config = dict(
    hidden_size=96,
    num_attention_heads=3,
    intermediate_size=256,
    norm_place='pre',
    qk_norm=False,
    tie_word_embeddings=False,
    parallel_block=False,
    init_std_o=0.0,
    optimizer='soap_variant',
    beta2=0.95,
    lr_head=0.00642,
)
Each number is 200 + 30 x the weight over the matrix's rms, rounded and kept within 0 to 999. Layers, rows and columns count from 0.

# k: layer 5 attention key, 96x96, rms 0.172, rows 90-95, columns 48-95
# q: layer 5 attention query, 96x96, rms 0.157, rows 91-95, columns 48-95
# v: layer 5 attention value, 96x96, rms 0.197, rows 64-72, columns 48-95
# o: layer 5 attention output (transposed), 96x96, rms 0.182, rows 64-71, columns 48-95
k90,195,204,173,174,214,192,197,206,215,192,186,197,161,185,226,180,189,208,198,203,169,203,216,161,166,153,201,208,248,173,244,219,207,234,191,199,237,260,222,164,197,256,217,205,213,195,252,199
q91,216,187,231,197,162,190,191,244,177,194,166,196,235,252,281,181,170,201,137,216,283,181,232,192,192,183,162,196,134,234,213,200,245,232,253,242,167,191,192,181,203,255,229,224,183,212,162,233
k91,232,155,201,208,219,197,203,160,188,141,291,271,133,200,173,188,129,192,217,150,169,156,204,196,153,171,236,207,210,193,167,203,179,169,213,144,250,244,219,158,238,135,213,170,175,132,243,140
q92,185,109,215,189,185,136,160,196,202,204,234,198,176,166,217,175,188,172,199,177,189,160,195,197,210,158,183,194,260,244,179,215,209,195,229,173,225,232,230,203,200,194,200,197,208,135,225,231
k92,204,237,231,227,185,184,227,242,187,234,205,188,222,117,211,199,233,188,202,219,216,220,193,166,234,220,193,219,208,226,206,221,204,201,183,228,229,171,253,234,195,235,180,169,216,209,180,269
q93,216,199,254,247,212,201,216,238,185,237,166,186,190,229,239,190,233,205,161,172,185,246,203,253,178,218,220,180,155,210,181,159,187,181,151,172,207,169,181,167,181,247,206,175,162,216,200,145
k93,277,191,183,192,198,176,181,197,155,149,187,223,204,251,186,212,165,210,227,190,250,185,167,134,167,182,194,202,190,178,196,185,147,192,270,189,174,281,223,180,201,157,218,253,220,175,193,216
q94,156,161,215,246,184,199,210,208,229,206,211,192,227,189,169,243,197,221,184,192,167,194,267,277,166,205,191,159,226,183,253,249,253,146,208,217,142,225,176,217,160,205,216,146,165,261,134,275
k94,232,159,164,189,198,199,127,166,144,123,185,230,166,114,198,140,197,204,158,189,175,205,201,185,249,169,213,179,215,148,143,154,133,200,127,166,230,253,215,184,213,139,174,231,217,121,243,169
q95,216,210,187,210,211,174,198,200,203,136,178,152,233,156,220,229,217,192,179,194,237,173,182,152,168,194,170,221,244,234,216,194,181,193,235,172,164,255,204,234,205,250,209,229,184,195,212,193
k95,257,157,193,228,245,208,215,209,224,219,216,263,219,219,217,181,184,214,247,190,166,237,175,143,186,249,192,173,190,167,188,235,191,221,170,191,171,223,219,185,215,177,238,177,203,213,231,144
v64,198,217,219,184,195,184,169,229,241,224,211,232,184,151,164,206,174,222,196,193,223,178,230,132,199,176,231,143,186,191,214,148,267,182,165,235,243,197,170,241,126,205,199,159,207,241,192,208
o64,205,186,234,160,217,175,151,249,227,168,142,213,214,289,198,204,225,168,239,216,181,270,142,154,261,228,162,191,235,224,159,60,197,170,88,195,144,191,228,263,199,218,228,216,225,147,139,159
v65,197,221,150,181,224,187,182,144,210,180,186,202,239,187,223,220,227,162,239,184,209,213,193,125,143,168,173,227,200,129,142,166,192,177,230,251,184,197,192,202,190,191,234,209,237,180,161,225
o65,124,208,167,192,190,185,172,184,226,193,240,177,180,201,190,240,151,215,202,171,202,138,175,170,183,200,192,214,226,243,147,208,175,149,214,218,98,197,203,268,177,231,205,181,201,186,190,207
v66,180,243,198,154,202,284,199,171,212,163,210,249,166,231,237,161,198,196,228,172,208,226,153,180,237,190,221,156,211,147,189,213,160,207,234,150,176,209,211,168,219,205,170,188,221,167,208,240
o66,155,304,175,155,207,243,244,198,231,180,267,231,129,193,208,143,269,200,268,181,177,191,217,223,249,258,217,181,195,182,206,262,210,220,158,191,200,181,161,212,240,254,219,195,220,193,228,195
v67,149,209,227,188,221,268,230,230,177,198,193,173,145,208,182,177,192,205,227,229,185,231,203,161,266,254,145,224,187,172,210,236,216,202,149,248,184,222,173,191,252,218,193,225,152,179,195,151
o67,263,198,188,237,141,170,202,159,139,180,211,192,174,176,207,179,160,264,183,159,237,226,189,166,287,238,250,140,109,114,160,166,271,202,213,202,218,195,207,208,205,142,257,191,172,212,227,201
v68,192,274,154,182,198,185,195,217,228,180,136,178,243,209,216,163,215,185,236,235,147,261,214,217,255,219,192,256,200,163,210,220,177,201,245,245,179,147,227,236,145,214,259,166,201,185,186,226
o68,233,183,242,238,237,117,135,210,202,167,190,174,261,231,317,172,264,187,190,159,216,156,189,232,215,188,175,185,190,192,193,246,212,145,182,240,151,241,211,230,72,214,155,192,197,142,217,151
v69,161,232,164,188,178,201,218,199,197,229,213,172,200,208,175,199,153,100,269,182,251,159,201,174,164,155,164,212,210,213,189,162,230,207,165,135,190,204,187,226,243,145,167,212,152,184,192,232
o69,102,181,116,175,132,211,197,153,198,164,173,164,206,181,153,176,187,216,281,247,201,205,268,191,170,215,206,187,177,168,171,229,249,189,168,207,120,192,240,232,187,192,179,216,246,212,150,318
v70,235,262,197,170,193,215,190,228,130,251,163,223,220,168,175,134,171,185,209,153,202,148,257,214,207,206,158,173,233,225,182,220,198,74,171,184,145,226,244,168,230,167,172,220,194,170,225,176
o70,212,212,203,264,273,173,152,189,188,204,226,251,243,234,197,122,214,257,154,253,212,186,211,250,216,206,156,219,217,197,153,164,249,193,203,183,186,243,183,153,235,138,199,224,226,336,97,183
v71,213,158,196,246,226,208,192,179,245,189,158,234,162,190,76,221,162,188,224,230,291,185,188,217,222,143,159,166,217,118,200,223,219,239,188,192,180,159,205,248,213,177,197,219,230,153,142,173
o71,191,168,250,181,196,291,165,201,145,220,221,236,249,200,179,249,143,252,251,179,257,219,184,157,232,222,125,137,277,154,137,237,174,156,196,242,157,228,167,213,173,190,234,254,250,174,148,183
v72,180,188,216,261,216,179,240,161,187,204,212,137,139,202,204,199,214,244,179,163,263,172,272,212,194,149,244,204,263,192,213,186,217,183,194,172,237,206,209,217,227,151,170,286,153,198,250,157